Weights of a small GPT-style language model, trained from scratch on English Wikipedia: width 320, no biases in attention or MLP.
Each number is 200 + 40 x the weight over its row's rms, rounded and kept within 0 to 999. Layers, rows and columns count from 0. The size before them is the row's rms in percent of the matrix's.

# layer 3 MLP down (transposed), 640x320, rms 0.0969, rows 177-198, columns 160-319
102,225,166,250,181,225,220,198,175,189,242,237,150,242,241,188,185,173,228,239,301,228,203,197,183,197,205,148,110,130,162,216,233,168,212,109,157,174,167,175,168,153,254,186,265,222,223,235,198,150,240,262,174,178,235,214,156,207,287,215,154,235,224,222,216,190,176,135,164,196,253,239,259,193,183,203,296,194,231,206,229,199,195,234,189,188,119,214,206,216,241,179,163,217,183,177,266,185,201,188,214,172,218,194,207,154,143,248,209,141,216,164,292,161,212,229,151,138,124,204,177,233,228,250,237,258,191,139,162,199,161,192,203,234,219,140,151,177,224,187,268,257,168,148,279,230,168,245,197,191,205,228,196,233,208,221,211,170,245,227,213
112,141,148,189,201,237,254,101,237,219,172,185,247,253,202,225,195,148,157,222,245,171,158,215,253,208,257,234,186,250,185,148,272,220,137,149,187,200,195,189,234,211,195,173,167,182,195,189,172,218,212,236,181,200,162,288,250,259,252,184,156,209,192,230,266,184,189,172,165,170,270,187,268,305,97,255,190,189,181,162,211,245,127,200,297,122,278,265,138,213,193,157,185,191,239,225,189,185,230,200,207,181,255,169,153,195,194,276,174,165,158,237,141,212,195,233,203,131,157,180,188,237,215,233,261,223,157,168,121,141,281,204,220,197,176,124,235,141,154,227,185,166,220,230,208,190,183,159,165,222,182,134,194,206,131,232,180,193,247,202,202
101,228,156,182,215,215,251,191,221,226,199,192,160,199,158,175,146,296,159,217,239,175,219,147,204,224,185,236,184,205,240,194,204,199,130,312,227,257,188,223,140,208,208,253,173,218,180,185,167,181,183,207,272,191,190,274,241,205,213,190,176,227,285,195,235,221,237,212,246,175,184,205,155,164,204,191,173,264,141,220,204,215,179,268,230,178,202,203,237,163,227,185,254,179,225,108,167,162,140,110,153,188,189,150,249,184,209,175,175,229,165,155,136,219,186,297,266,133,180,218,195,196,212,216,171,177,225,212,214,173,264,84,138,280,290,245,174,192,152,230,169,190,247,121,209,258,286,167,162,136,186,192,223,237,167,294,216,212,240,158,229
100,234,177,220,103,190,308,191,219,174,246,203,239,141,186,241,228,187,211,142,231,235,217,226,276,254,147,227,190,216,212,148,184,129,167,177,196,326,187,244,180,193,183,190,168,264,135,275,179,213,234,182,198,197,176,151,222,185,160,229,195,223,276,216,193,185,197,234,206,188,280,212,248,239,163,130,214,318,230,314,220,188,224,186,191,209,183,207,205,187,180,199,251,163,124,231,213,268,178,191,210,241,140,211,80,209,173,188,221,252,208,167,258,310,151,184,188,247,174,256,191,150,179,146,227,187,174,196,159,111,131,189,191,147,182,168,169,245,183,193,198,202,179,209,207,214,94,163,200,244,161,139,200,216,285,214,193,172,214,161,182
090,219,174,228,226,138,193,234,264,214,196,125,231,230,167,149,180,257,231,213,200,249,246,207,208,136,175,194,133,175,198,195,214,167,188,218,176,190,223,216,191,219,187,191,221,206,233,173,232,203,195,151,272,184,180,228,134,180,234,166,110,169,161,113,108,137,204,235,225,225,172,191,205,176,215,229,116,207,164,157,198,202,204,174,187,177,200,179,235,188,237,264,149,179,258,207,236,144,150,128,175,240,187,207,193,255,189,196,249,130,234,328,220,173,158,199,272,170,261,277,153,294,172,119,169,165,173,238,210,216,188,193,229,181,285,133,179,166,218,211,204,215,159,210,145,210,190,238,210,241,138,197,177,164,187,199,234,231,248,191,195
100,233,137,169,221,300,263,284,196,215,166,174,110,165,218,126,129,262,214,257,196,210,166,200,249,182,262,213,156,172,241,117,160,284,165,180,168,105,175,241,234,183,176,212,154,173,155,217,144,141,259,204,142,169,226,234,132,200,197,151,176,188,232,144,192,205,201,204,251,146,222,203,157,216,214,217,224,237,214,135,180,189,190,174,143,237,113,162,159,234,249,170,228,203,191,176,205,180,227,212,213,247,186,177,174,123,183,170,134,181,246,230,233,171,169,196,56,234,163,149,221,163,218,164,191,250,183,152,169,225,244,180,224,212,229,119,176,205,170,191,281,219,212,234,100,142,193,193,233,264,210,195,227,229,138,275,230,205,236,211,166
085,249,221,250,201,284,200,205,161,230,170,215,144,223,158,130,186,186,206,217,150,218,147,212,208,263,205,178,175,215,186,151,250,187,79,263,231,189,170,231,168,226,229,154,188,137,277,236,198,122,167,193,157,160,110,218,203,272,192,189,252,231,213,191,127,156,136,214,214,193,200,154,164,178,179,180,193,253,206,194,190,237,158,222,159,209,212,162,165,254,165,222,220,215,173,111,177,192,197,143,251,207,173,107,173,214,211,203,184,223,205,239,212,193,159,171,235,216,191,187,142,222,167,156,193,168,127,197,209,162,181,219,165,162,171,138,188,212,209,276,95,190,157,255,251,187,200,183,162,160,163,215,165,245,175,188,287,218,198,208,186
111,288,214,230,159,176,188,271,197,189,186,191,254,247,149,187,192,270,240,208,240,178,232,227,160,175,223,135,232,163,211,251,241,183,175,209,206,173,213,206,209,96,264,235,240,190,160,230,201,184,220,198,173,216,198,215,227,149,182,263,256,175,216,161,165,204,250,187,181,240,192,242,187,211,168,221,177,227,128,249,223,247,228,170,109,231,185,116,210,160,158,186,161,235,203,173,226,151,192,173,133,226,216,180,221,228,111,228,196,212,176,154,258,188,181,153,253,203,251,216,267,183,214,221,172,202,223,210,188,244,188,286,294,151,152,200,157,244,285,243,247,235,246,148,138,283,167,205,181,206,203,196,124,210,279,204,134,190,220,212,189
083,234,221,192,156,102,196,183,166,148,215,174,207,200,189,216,171,218,228,139,210,219,215,203,141,240,206,171,238,217,230,136,155,216,224,147,198,201,171,239,220,252,133,188,240,229,234,165,150,166,175,197,168,155,191,184,174,180,144,228,187,212,242,179,157,210,257,161,186,187,284,178,197,210,171,183,164,111,226,192,212,150,201,231,114,165,268,234,207,149,157,170,177,212,267,225,195,278,164,140,144,246,210,164,160,131,224,151,158,207,207,216,158,216,162,176,215,218,161,223,227,190,177,139,174,195,182,253,277,166,171,197,204,170,180,190,256,270,243,207,184,219,172,235,192,253,180,216,172,190,228,178,236,94,172,148,170,151,181,231,231
099,194,170,189,219,207,194,161,222,166,251,277,159,190,138,234,180,150,206,193,222,194,329,216,178,221,169,248,145,156,203,184,304,243,250,277,250,222,207,218,252,198,137,211,170,208,218,215,230,174,166,149,201,143,136,217,248,186,202,249,246,155,206,222,230,216,281,152,190,242,219,196,222,213,114,176,206,219,254,140,154,222,144,172,210,213,116,182,181,245,153,167,235,85,216,233,186,249,239,248,202,233,166,212,207,187,228,164,171,167,223,164,205,204,184,172,158,167,176,171,162,199,228,203,200,180,183,208,316,120,220,210,206,240,217,226,244,258,238,194,230,151,174,202,218,173,205,176,201,179,223,237,218,270,193,187,184,175,231,182,249
112,232,201,211,172,279,169,97,162,234,264,259,196,203,195,197,190,196,169,240,193,161,251,197,257,185,187,108,292,153,241,164,163,276,190,144,165,212,207,185,202,155,228,189,184,205,214,265,177,169,200,168,137,150,253,267,163,156,244,148,235,204,203,265,175,258,183,214,171,173,222,132,155,207,214,258,199,174,255,240,137,247,154,201,195,252,157,185,218,129,220,237,223,194,193,211,155,251,194,208,220,194,89,237,255,224,225,211,182,101,177,90,261,162,181,177,156,73,188,230,165,236,222,202,280,300,192,167,205,192,175,113,189,223,140,231,239,271,265,184,196,207,192,211,220,215,230,144,121,204,173,279,281,165,229,172,204,215,167,150,222
109,197,208,274,203,197,147,118,150,205,230,133,155,213,249,146,206,237,197,173,210,170,155,179,124,220,164,221,158,224,194,119,199,273,145,194,137,138,169,274,184,214,267,295,190,173,162,271,223,225,185,273,246,248,292,165,175,222,238,182,232,150,167,144,192,168,229,186,225,236,220,175,176,228,174,227,182,228,217,149,173,255,251,216,251,197,241,164,240,171,227,197,246,253,164,177,155,158,258,164,180,148,230,193,191,119,173,111,191,234,226,258,203,136,248,190,308,239,218,161,155,171,207,223,242,231,145,218,205,197,243,242,257,268,260,79,212,187,229,268,142,161,261,212,230,212,222,201,175,165,235,218,265,219,171,202,227,275,163,242,256
105,192,181,171,213,225,186,217,150,177,183,228,189,177,209,179,134,155,165,132,155,168,191,187,213,202,153,153,166,167,221,135,166,211,162,169,340,275,112,217,227,192,215,209,181,142,146,211,205,244,218,149,170,174,167,200,168,227,172,234,248,191,177,151,234,184,211,247,252,210,153,175,185,210,218,150,176,242,182,157,170,185,144,189,213,167,230,176,229,196,161,262,150,90,258,221,160,201,221,191,189,231,212,167,200,236,268,237,162,237,274,176,154,250,158,119,169,216,171,188,265,173,210,129,191,215,232,278,247,180,179,232,228,206,247,172,195,260,223,143,210,238,214,200,256,289,239,154,250,200,195,159,227,195,161,183,178,176,144,213,262
105,181,129,166,167,311,216,181,280,236,125,195,192,190,213,195,277,236,174,239,190,235,140,215,149,238,145,149,233,182,134,188,154,237,261,184,157,102,136,209,217,283,232,254,210,171,209,211,166,143,237,176,183,201,254,140,216,145,196,263,175,189,154,229,197,267,140,170,183,209,287,175,214,159,101,195,165,209,196,221,201,209,248,174,225,170,182,249,270,191,215,238,189,128,203,240,245,220,240,208,241,189,171,171,161,212,226,197,201,235,272,190,205,236,248,144,241,195,175,188,265,139,162,183,243,212,236,186,190,177,214,180,193,178,288,161,194,184,235,132,169,193,164,247,148,194,146,180,186,159,202,201,213,199,199,131,197,199,206,173,190
098,167,168,200,131,302,236,151,215,127,168,265,181,255,135,181,270,116,297,124,223,172,285,249,174,221,160,157,191,157,153,238,130,219,203,234,190,153,180,167,136,114,218,229,193,188,191,133,197,186,179,113,196,214,206,138,221,209,174,221,204,221,154,216,255,218,212,170,194,216,211,178,154,181,220,195,213,214,199,224,240,184,295,201,235,150,139,238,181,215,232,191,205,253,153,150,193,220,116,217,186,130,194,196,231,174,134,241,212,269,205,190,232,217,194,204,133,186,186,186,189,240,180,186,144,164,216,221,183,180,176,240,186,228,246,187,128,167,164,183,220,248,131,198,120,137,116,146,167,232,203,158,220,194,273,212,173,156,173,114,90
092,184,242,189,189,197,212,206,238,249,216,280,129,231,184,218,251,192,213,140,247,195,193,178,222,236,187,245,243,197,207,290,164,197,271,144,184,195,180,137,164,214,248,199,227,278,193,222,172,265,197,211,227,237,235,232,219,146,195,279,158,181,182,186,194,137,232,187,153,195,158,218,237,239,179,150,212,196,154,228,250,195,184,205,135,104,228,243,189,239,206,171,215,262,154,220,125,270,170,158,189,158,228,144,180,148,206,304,93,182,152,281,182,192,176,183,216,224,166,222,229,206,200,225,259,139,169,200,142,172,266,230,218,161,245,210,172,194,221,113,127,169,257,147,196,218,146,229,166,115,131,196,182,229,207,300,276,239,188,260,206
108,220,220,230,220,203,199,202,233,188,201,251,264,280,138,238,180,112,217,172,212,209,271,182,233,209,206,217,199,114,229,170,200,152,230,238,191,232,187,119,169,198,193,287,147,234,105,183,189,194,244,213,136,181,218,203,282,227,135,236,215,201,102,153,206,201,252,156,235,253,144,181,255,174,172,191,152,273,265,130,248,173,168,227,220,225,179,215,184,178,231,245,241,140,161,200,166,184,205,165,187,281,158,155,186,195,239,246,221,279,220,238,191,243,240,172,203,146,213,199,223,137,250,142,220,163,246,218,244,186,206,184,225,183,203,230,200,215,207,305,208,175,193,193,224,273,210,265,231,201,252,199,86,198,237,152,122,192,254,232,232
108,197,159,188,187,248,159,100,299,256,242,169,218,103,204,191,311,219,201,276,189,200,124,224,146,259,205,147,188,151,181,190,278,150,293,183,128,166,275,262,152,154,256,150,219,159,239,188,214,175,193,174,227,203,251,219,210,205,178,202,178,259,235,221,185,294,208,207,234,203,157,221,177,221,147,276,197,167,205,253,260,192,245,204,188,185,121,109,178,199,254,232,191,231,201,198,221,257,235,222,203,176,124,261,239,213,153,187,171,199,179,193,205,163,204,213,218,229,246,211,279,176,200,227,210,173,167,176,203,175,236,177,172,219,182,252,220,132,204,141,212,220,201,224,217,140,231,210,189,163,244,274,169,216,196,238,238,236,222,179,243
099,245,253,178,164,195,239,233,200,224,138,138,180,196,215,152,129,134,182,160,186,236,165,229,209,183,243,178,135,198,117,142,241,195,232,237,184,140,140,258,225,219,201,183,248,206,178,145,175,167,218,148,125,203,223,211,168,264,136,205,157,196,222,266,132,188,232,123,211,202,158,143,145,191,178,179,184,176,183,205,177,196,221,177,223,153,197,171,150,217,181,207,226,291,248,169,180,188,200,254,207,194,228,94,235,142,175,147,230,294,191,222,221,272,247,197,240,159,178,256,213,146,187,207,160,173,165,145,164,203,222,217,271,207,234,212,154,170,134,167,215,235,158,224,214,197,187,264,111,239,172,260,199,128,187,225,229,188,174,212,185
098,189,231,149,158,236,189,197,218,206,147,273,159,163,268,212,203,228,202,172,204,201,156,224,242,248,250,182,289,278,201,192,193,230,137,111,162,181,207,102,318,214,236,86,158,199,106,226,256,170,316,235,199,238,166,189,175,201,159,176,214,183,177,218,275,240,170,264,115,191,255,153,265,276,204,154,174,178,184,278,177,221,265,172,194,177,217,181,213,190,191,184,182,230,206,190,151,223,169,207,159,197,237,208,236,215,201,185,199,141,193,174,147,124,124,227,258,225,221,244,200,222,150,263,181,228,172,270,164,210,230,171,235,152,186,170,185,168,199,135,214,179,191,233,197,229,177,176,123,233,193,206,202,191,207,204,226,198,227,238,222
127,165,206,163,230,163,144,198,228,219,232,191,209,211,197,182,201,187,201,166,190,249,205,165,144,282,181,227,216,198,237,138,258,130,204,172,176,158,222,218,192,293,145,217,196,199,184,234,243,134,229,262,114,229,160,183,267,184,200,292,247,220,193,192,172,210,141,280,221,188,171,255,157,197,274,153,158,184,217,165,188,180,195,192,291,264,205,235,283,192,183,212,197,194,199,249,128,136,210,141,197,205,152,176,199,217,234,142,268,187,186,169,220,224,132,277,166,240,203,204,223,176,185,194,262,213,185,190,188,185,239,192,205,108,116,219,189,208,156,158,127,106,189,178,208,221,238,201,169,86,194,185,206,155,192,231,224,186,251,231,255
101,194,154,243,220,225,245,194,217,232,207,166,142,296,201,158,169,212,125,223,186,269,168,233,197,199,252,220,172,312,276,180,267,240,210,201,165,154,163,129,232,295,172,238,239,228,194,222,190,221,196,197,218,179,150,177,127,232,220,171,246,186,175,239,186,166,113,130,133,206,169,173,204,239,157,204,190,194,220,240,194,198,237,221,169,216,242,189,213,260,212,127,172,269,189,236,204,196,91,113,199,134,225,182,211,189,225,181,222,186,176,224,254,216,232,197,184,160,161,200,166,282,217,180,227,181,232,205,159,192,199,267,207,211,185,200,196,263,135,198,210,180,187,181,204,160,136,194,332,228,175,116,164,221,208,194,236,142,167,178,214
# layer 3 MLP up, 640x320, rms 0.0966, rows 178-199, columns 160-319
105,256,211,235,245,284,213,203,251,171,158,165,278,216,182,159,110,199,267,182,212,172,174,197,221,162,204,217,242,173,219,197,220,215,236,245,269,168,188,278,206,232,200,238,209,219,205,215,151,192,146,258,262,128,268,221,180,245,203,219,199,179,222,203,323,122,193,158,192,274,209,172,180,203,165,272,179,216,180,157,212,187,165,204,159,209,197,170,226,183,177,169,114,170,217,174,162,138,217,253,149,148,201,239,188,181,224,175,149,181,221,245,160,168,239,163,201,178,195,235,174,164,127,226,216,240,162,214,214,188,206,219,212,206,197,192,238,240,262,189,188,174,234,198,200,212,244,145,197,184,171,248,172,215,192,240,232,240,198,127,198
103,155,222,266,166,235,227,204,207,181,141,261,242,225,168,266,250,283,229,212,220,179,158,155,206,271,140,213,247,255,215,138,189,235,110,184,248,232,171,215,248,226,131,134,185,223,191,166,211,207,260,124,237,203,213,227,171,219,204,127,166,268,134,212,227,192,218,214,203,192,172,180,181,224,211,164,159,186,213,181,204,223,177,207,285,244,174,289,182,185,269,244,237,155,236,285,161,167,178,231,198,205,192,282,214,237,197,131,179,273,163,231,225,189,157,235,206,127,145,191,268,77,143,246,278,282,245,160,238,183,204,180,214,177,286,145,192,172,255,169,243,173,202,186,220,149,179,202,150,186,204,225,162,197,217,161,257,200,188,186,270
099,190,218,174,270,194,147,127,177,236,197,258,123,239,114,141,191,281,206,208,189,193,219,169,258,170,199,187,228,266,178,225,243,274,172,207,269,140,229,237,136,174,174,179,175,194,215,208,139,204,168,150,236,220,304,188,213,138,231,178,266,186,164,165,203,205,316,149,196,173,137,260,226,220,200,254,238,169,188,195,244,253,150,148,200,205,180,155,208,164,158,106,238,221,207,170,202,193,205,154,234,243,175,219,223,204,222,208,126,164,159,225,206,152,300,185,220,212,189,161,184,148,164,241,157,225,168,185,278,277,203,286,260,224,215,212,276,205,218,218,227,233,153,137,171,211,241,251,215,136,173,199,183,182,196,172,197,252,168,158,226
094,175,217,198,266,270,233,230,153,274,223,228,143,229,208,113,279,105,246,207,260,178,170,175,124,211,199,228,107,241,212,190,192,159,242,266,162,246,157,183,224,189,167,265,179,180,215,153,138,221,271,230,235,191,144,178,167,216,213,200,207,173,199,169,235,171,177,146,143,253,111,194,184,231,179,244,216,105,221,243,171,139,196,181,220,206,159,181,191,176,200,158,155,256,124,190,136,159,147,226,163,211,150,246,276,106,225,218,171,197,219,225,213,192,226,187,135,184,248,201,206,152,154,212,248,174,249,185,224,208,198,183,175,185,124,230,159,245,183,207,237,199,153,237,141,179,182,221,237,201,187,237,114,193,251,216,184,240,176,242,189
095,177,179,183,189,122,255,167,277,202,196,223,174,131,264,215,248,205,227,180,192,174,212,154,192,201,123,208,196,243,151,198,157,229,220,284,128,156,239,136,160,222,267,216,242,195,261,248,257,185,245,178,256,193,218,259,197,122,81,154,231,176,183,251,207,194,153,169,178,142,227,197,137,215,195,87,209,232,217,159,256,226,199,183,263,212,203,174,144,219,230,272,226,174,232,193,261,194,179,224,290,152,153,232,163,154,226,137,129,199,218,162,224,270,188,274,238,235,212,155,204,151,168,218,166,146,192,178,131,191,189,151,244,215,231,133,206,192,208,186,192,178,194,221,163,179,112,144,210,206,195,179,194,285,246,154,218,263,237,216,190
085,201,202,167,200,139,197,208,207,264,153,190,222,185,255,276,120,204,239,152,253,175,214,249,194,163,243,197,195,199,272,304,190,187,251,212,184,227,252,198,170,178,211,317,239,272,152,159,157,197,205,221,175,166,206,257,126,147,185,209,136,157,215,179,187,244,196,211,236,260,274,116,159,224,207,250,221,166,227,200,186,207,176,207,194,93,199,228,187,171,168,205,141,203,213,248,194,156,173,302,172,186,193,231,214,200,213,238,177,190,233,190,145,239,197,139,183,128,204,208,165,166,229,155,169,231,262,257,207,223,219,232,142,292,227,161,193,245,212,193,239,241,204,195,116,316,179,236,194,269,233,196,135,134,228,226,161,198,226,240,191
106,189,215,152,258,296,178,151,247,223,209,206,153,182,162,156,238,222,166,226,201,194,214,191,157,226,212,195,258,273,149,187,201,198,178,190,241,214,235,298,149,293,187,266,136,267,236,157,138,222,204,131,205,211,212,225,142,203,254,169,236,290,204,226,123,247,157,182,214,206,175,268,205,262,160,246,101,197,229,254,156,207,247,220,108,235,248,197,244,178,269,174,209,203,221,226,189,211,150,242,203,192,214,155,202,216,160,159,193,204,153,210,202,199,263,209,223,203,229,211,236,230,224,139,232,154,144,181,194,219,164,171,234,194,166,193,195,148,182,252,175,153,167,239,173,190,168,154,140,217,139,159,181,164,166,187,269,241,168,210,214
095,207,192,207,206,204,238,217,235,192,192,228,177,178,197,196,240,211,230,209,202,204,167,208,175,189,239,173,233,215,122,219,222,201,173,224,168,172,237,181,140,89,271,201,180,207,281,205,231,186,144,123,203,183,225,206,201,195,201,186,147,207,204,176,174,129,127,228,180,203,102,254,226,188,164,260,218,206,148,216,227,151,197,217,273,292,182,190,166,226,150,157,171,216,171,130,198,174,267,173,94,171,161,212,243,248,126,301,247,219,225,227,215,190,240,143,235,204,199,152,198,269,257,226,249,206,163,193,151,190,247,168,228,198,211,159,124,100,161,168,168,244,214,186,228,160,194,185,295,209,153,169,151,182,216,234,207,168,220,227,246
088,223,227,181,227,176,251,241,155,230,182,170,223,205,284,131,205,267,199,206,131,213,147,235,182,202,171,201,202,216,199,152,133,221,189,227,197,226,194,150,188,198,219,268,129,176,328,223,188,116,219,175,192,209,206,188,164,186,209,132,184,242,156,222,152,204,265,207,190,192,165,183,251,272,167,160,170,191,171,190,248,120,237,182,263,173,156,179,254,163,212,202,191,189,185,214,154,211,222,194,155,272,216,66,282,156,185,267,274,217,220,214,247,276,147,171,165,188,210,205,222,149,245,199,218,240,254,236,177,205,157,104,179,239,244,162,150,165,226,144,207,227,176,250,267,186,211,204,214,220,216,278,209,196,200,178,251,197,152,228,190
099,171,255,175,227,168,193,95,183,263,213,144,167,261,226,186,190,172,190,202,141,229,224,185,191,195,244,220,202,190,157,229,134,217,183,218,203,164,203,250,252,175,147,243,236,191,251,256,194,261,193,148,207,209,193,169,154,260,198,214,210,193,224,149,122,164,160,198,196,191,244,161,235,250,181,175,159,160,187,188,172,263,271,130,156,184,148,218,207,164,277,158,179,286,187,235,267,297,143,225,234,238,137,245,210,190,173,217,199,149,170,269,144,168,155,165,139,204,130,157,109,163,183,172,251,230,164,105,247,191,203,128,207,134,215,179,196,261,230,135,136,189,208,179,179,168,226,234,190,196,150,202,246,165,222,201,247,261,143,215,181
115,152,228,277,242,250,164,226,149,190,225,124,171,232,231,151,192,185,208,233,193,233,213,202,267,275,186,114,183,179,219,205,264,193,138,228,149,133,186,204,171,246,236,239,279,218,223,193,193,241,152,262,257,266,237,188,218,226,232,159,253,179,153,184,207,177,216,257,221,133,275,215,201,235,159,189,221,209,152,179,182,189,214,182,170,234,244,143,207,149,133,203,238,228,170,174,169,166,161,166,272,265,219,156,213,192,214,199,173,169,155,259,123,229,197,253,153,131,157,195,144,175,165,234,199,252,156,216,189,165,250,295,213,225,214,183,224,126,204,245,167,143,231,248,232,122,254,182,157,178,241,210,180,292,170,279,210,235,156,208,211
092,148,259,154,206,262,229,141,254,117,211,216,198,139,168,177,245,243,201,191,176,227,182,203,206,202,248,178,193,240,182,241,154,166,292,236,197,203,261,257,166,183,176,244,201,184,179,191,120,186,259,213,173,228,205,186,279,218,164,223,160,116,197,258,245,216,151,183,188,234,153,220,169,175,173,137,226,199,133,230,210,233,207,231,254,138,240,191,225,210,199,165,231,260,186,217,224,208,188,219,271,250,183,285,179,151,191,233,177,165,163,238,235,228,253,209,194,293,194,184,205,124,185,222,216,168,195,165,122,179,149,84,238,206,194,199,233,184,185,74,160,185,171,201,177,125,221,209,213,144,248,215,191,128,189,221,196,210,199,199,237
143,143,167,144,238,216,172,168,193,202,196,250,228,183,148,181,238,133,261,199,217,183,150,233,207,211,175,157,234,190,172,196,239,217,121,179,183,184,145,188,214,224,224,261,175,137,127,166,302,209,202,233,284,272,227,142,201,202,226,184,175,142,192,212,243,254,187,227,286,187,237,155,144,186,210,145,99,145,216,158,213,155,210,180,162,172,209,259,141,243,177,216,215,131,221,129,212,211,174,230,274,149,195,93,158,247,205,198,220,270,221,236,219,164,173,292,140,197,207,119,222,242,219,192,207,184,203,243,224,205,172,195,180,215,237,237,169,167,289,215,170,217,109,238,170,230,224,169,226,171,201,176,199,220,205,156,182,193,179,260,252
098,175,225,181,208,176,221,175,174,211,176,238,171,146,232,235,181,258,191,218,200,210,205,156,222,195,183,219,218,188,232,207,268,238,129,184,200,227,276,190,183,238,174,134,232,254,238,164,216,162,216,236,161,222,270,194,172,151,179,184,141,207,184,96,172,236,229,197,217,209,229,188,269,218,142,180,231,125,179,185,139,238,134,232,233,223,221,209,261,215,216,206,240,192,200,207,130,175,154,143,190,198,180,135,143,242,219,119,274,226,218,192,161,178,228,179,175,217,149,217,218,158,225,257,211,202,181,146,169,208,218,170,186,143,145,156,131,250,233,233,287,145,218,207,261,246,310,237,343,146,237,232,215,247,125,188,213,255,248,193,223
104,193,172,174,200,133,227,202,226,202,283,190,221,293,243,150,274,207,155,238,192,142,266,211,109,227,112,215,190,192,178,176,205,191,199,197,198,266,149,175,194,214,208,211,194,227,210,178,193,237,135,205,198,161,227,297,190,214,250,171,297,217,218,203,161,192,206,233,217,138,251,201,194,220,245,222,129,210,191,196,206,122,205,165,175,105,202,205,208,175,232,193,281,175,130,188,270,264,181,187,242,220,201,199,237,209,171,168,192,136,261,202,188,242,186,199,159,146,234,246,216,157,199,166,211,139,279,250,121,201,128,175,195,207,234,194,196,243,243,238,225,164,226,147,178,305,225,112,187,215,144,238,170,270,194,172,184,227,165,221,168
108,130,222,217,237,241,180,154,250,114,215,163,222,248,170,217,231,163,155,229,163,201,268,195,205,188,233,154,137,192,225,222,260,193,296,225,210,233,200,171,201,254,68,168,158,242,135,237,197,216,202,242,140,201,206,200,242,237,131,173,212,221,190,130,167,93,212,173,152,237,229,157,188,223,144,230,297,252,270,147,196,184,218,128,213,235,261,173,192,192,188,193,160,155,174,183,144,205,188,230,148,202,144,209,225,160,200,172,169,195,205,248,191,137,171,271,107,117,211,103,171,198,201,321,270,173,172,214,213,195,160,187,140,145,251,222,252,242,272,227,177,161,153,279,139,206,261,157,179,194,207,102,204,250,201,265,283,223,186,220,200
096,148,190,189,189,150,247,201,166,179,201,235,204,219,201,167,113,229,169,142,213,199,317,143,198,171,185,226,217,230,190,136,155,193,192,162,223,176,175,238,225,205,158,230,233,189,182,230,180,230,185,171,205,198,101,221,216,149,254,212,214,164,203,213,190,184,210,244,188,243,213,194,327,219,213,152,195,210,209,166,151,235,177,176,174,187,197,213,176,203,183,122,148,201,120,191,206,242,265,212,133,265,288,227,191,234,227,198,199,203,186,202,187,138,179,193,202,193,209,183,162,215,241,209,158,222,179,202,248,271,196,203,213,174,245,211,192,242,257,183,151,184,230,217,242,207,234,284,218,217,249,172,176,122,196,175,141,150,162,162,217
095,207,185,191,182,187,213,159,223,175,198,196,172,228,141,136,236,176,213,175,240,266,205,209,255,115,186,227,196,228,246,237,206,242,175,161,214,191,229,179,216,157,283,223,169,279,231,201,165,252,200,223,188,250,235,171,151,222,173,199,239,252,101,197,221,196,175,220,197,208,203,220,185,271,147,217,179,232,200,186,160,182,117,196,151,214,180,205,197,199,154,165,189,176,213,180,256,223,220,204,196,227,246,172,219,210,241,138,175,184,151,201,169,169,225,194,185,176,140,131,201,174,155,155,254,242,168,190,240,249,164,189,194,179,197,231,296,182,270,169,219,131,224,194,218,154,314,243,311,185,246,119,251,255,248,257,206,277,216,182,210
106,219,132,238,163,186,220,188,149,255,132,198,136,175,124,156,173,183,162,203,226,232,191,205,206,263,273,191,224,274,215,198,306,222,273,195,218,128,229,217,212,200,114,309,189,197,220,194,168,214,192,178,184,247,214,206,177,190,236,223,172,246,242,196,183,106,180,165,223,202,208,185,236,107,276,228,187,241,159,146,218,221,218,207,170,184,226,190,174,150,196,234,226,122,183,193,198,244,174,193,183,189,191,223,179,209,178,231,200,236,223,275,173,216,180,209,219,132,190,163,150,195,112,228,256,251,241,164,249,178,183,196,229,227,245,187,169,197,248,173,251,140,256,200,185,223,149,211,160,200,252,231,192,154,198,238,189,212,235,187,192
139,219,270,191,252,192,222,254,188,204,163,237,166,173,178,167,120,237,188,263,227,215,265,197,160,232,188,207,183,183,207,138,232,183,204,165,249,208,291,214,231,243,193,254,191,145,179,225,171,149,130,240,171,178,221,179,222,107,111,108,193,176,164,187,221,166,281,170,210,192,151,230,178,171,212,154,205,249,163,186,223,212,252,231,182,197,184,272,171,176,237,188,279,124,280,300,152,164,178,223,178,227,241,195,195,239,243,135,219,210,250,195,228,180,133,186,209,217,199,247,223,191,236,213,209,228,157,214,170,254,180,194,210,175,147,251,227,260,192,220,180,161,200,179,183,189,159,189,198,134,240,191,170,195,170,182,200,224,191,208,192
102,196,196,134,231,160,187,264,166,209,175,266,175,211,219,197,228,181,185,192,205,225,202,156,202,213,199,235,159,188,192,211,188,174,196,213,228,182,148,164,202,162,210,284,260,220,253,185,210,172,167,295,206,200,254,165,172,118,175,189,123,148,179,221,214,199,238,324,226,200,244,207,206,131,191,218,220,174,175,103,137,234,245,211,233,224,266,205,244,139,171,127,245,237,156,270,193,196,191,170,249,177,187,247,185,230,213,165,133,196,203,250,162,90,213,227,220,156,234,220,129,233,162,234,233,264,237,202,218,171,227,131,174,168,254,249,188,283,250,241,224,134,257,179,301,160,226,167,167,209,226,244,216,239,243,265,252,211,200,157,192
102,197,188,206,245,224,219,185,161,185,230,192,206,260,234,167,237,194,186,177,211,222,272,99,125,238,199,213,144,265,147,177,207,147,180,255,216,169,122,214,168,199,182,251,194,215,219,211,265,227,205,267,271,215,132,163,264,79,169,170,151,212,164,169,227,144,68,201,252,188,220,184,215,194,168,245,307,310,181,215,232,144,195,128,175,186,241,195,225,120,197,157,97,208,161,228,156,190,196,189,236,195,163,152,254,190,251,212,232,111,183,177,169,168,165,208,201,165,170,151,164,241,247,174,295,153,268,203,249,170,196,176,237,103,204,217,217,171,92,171,227,167,159,153,221,259,257,203,158,190,170,184,202,201,247,210,229,258,192,159,207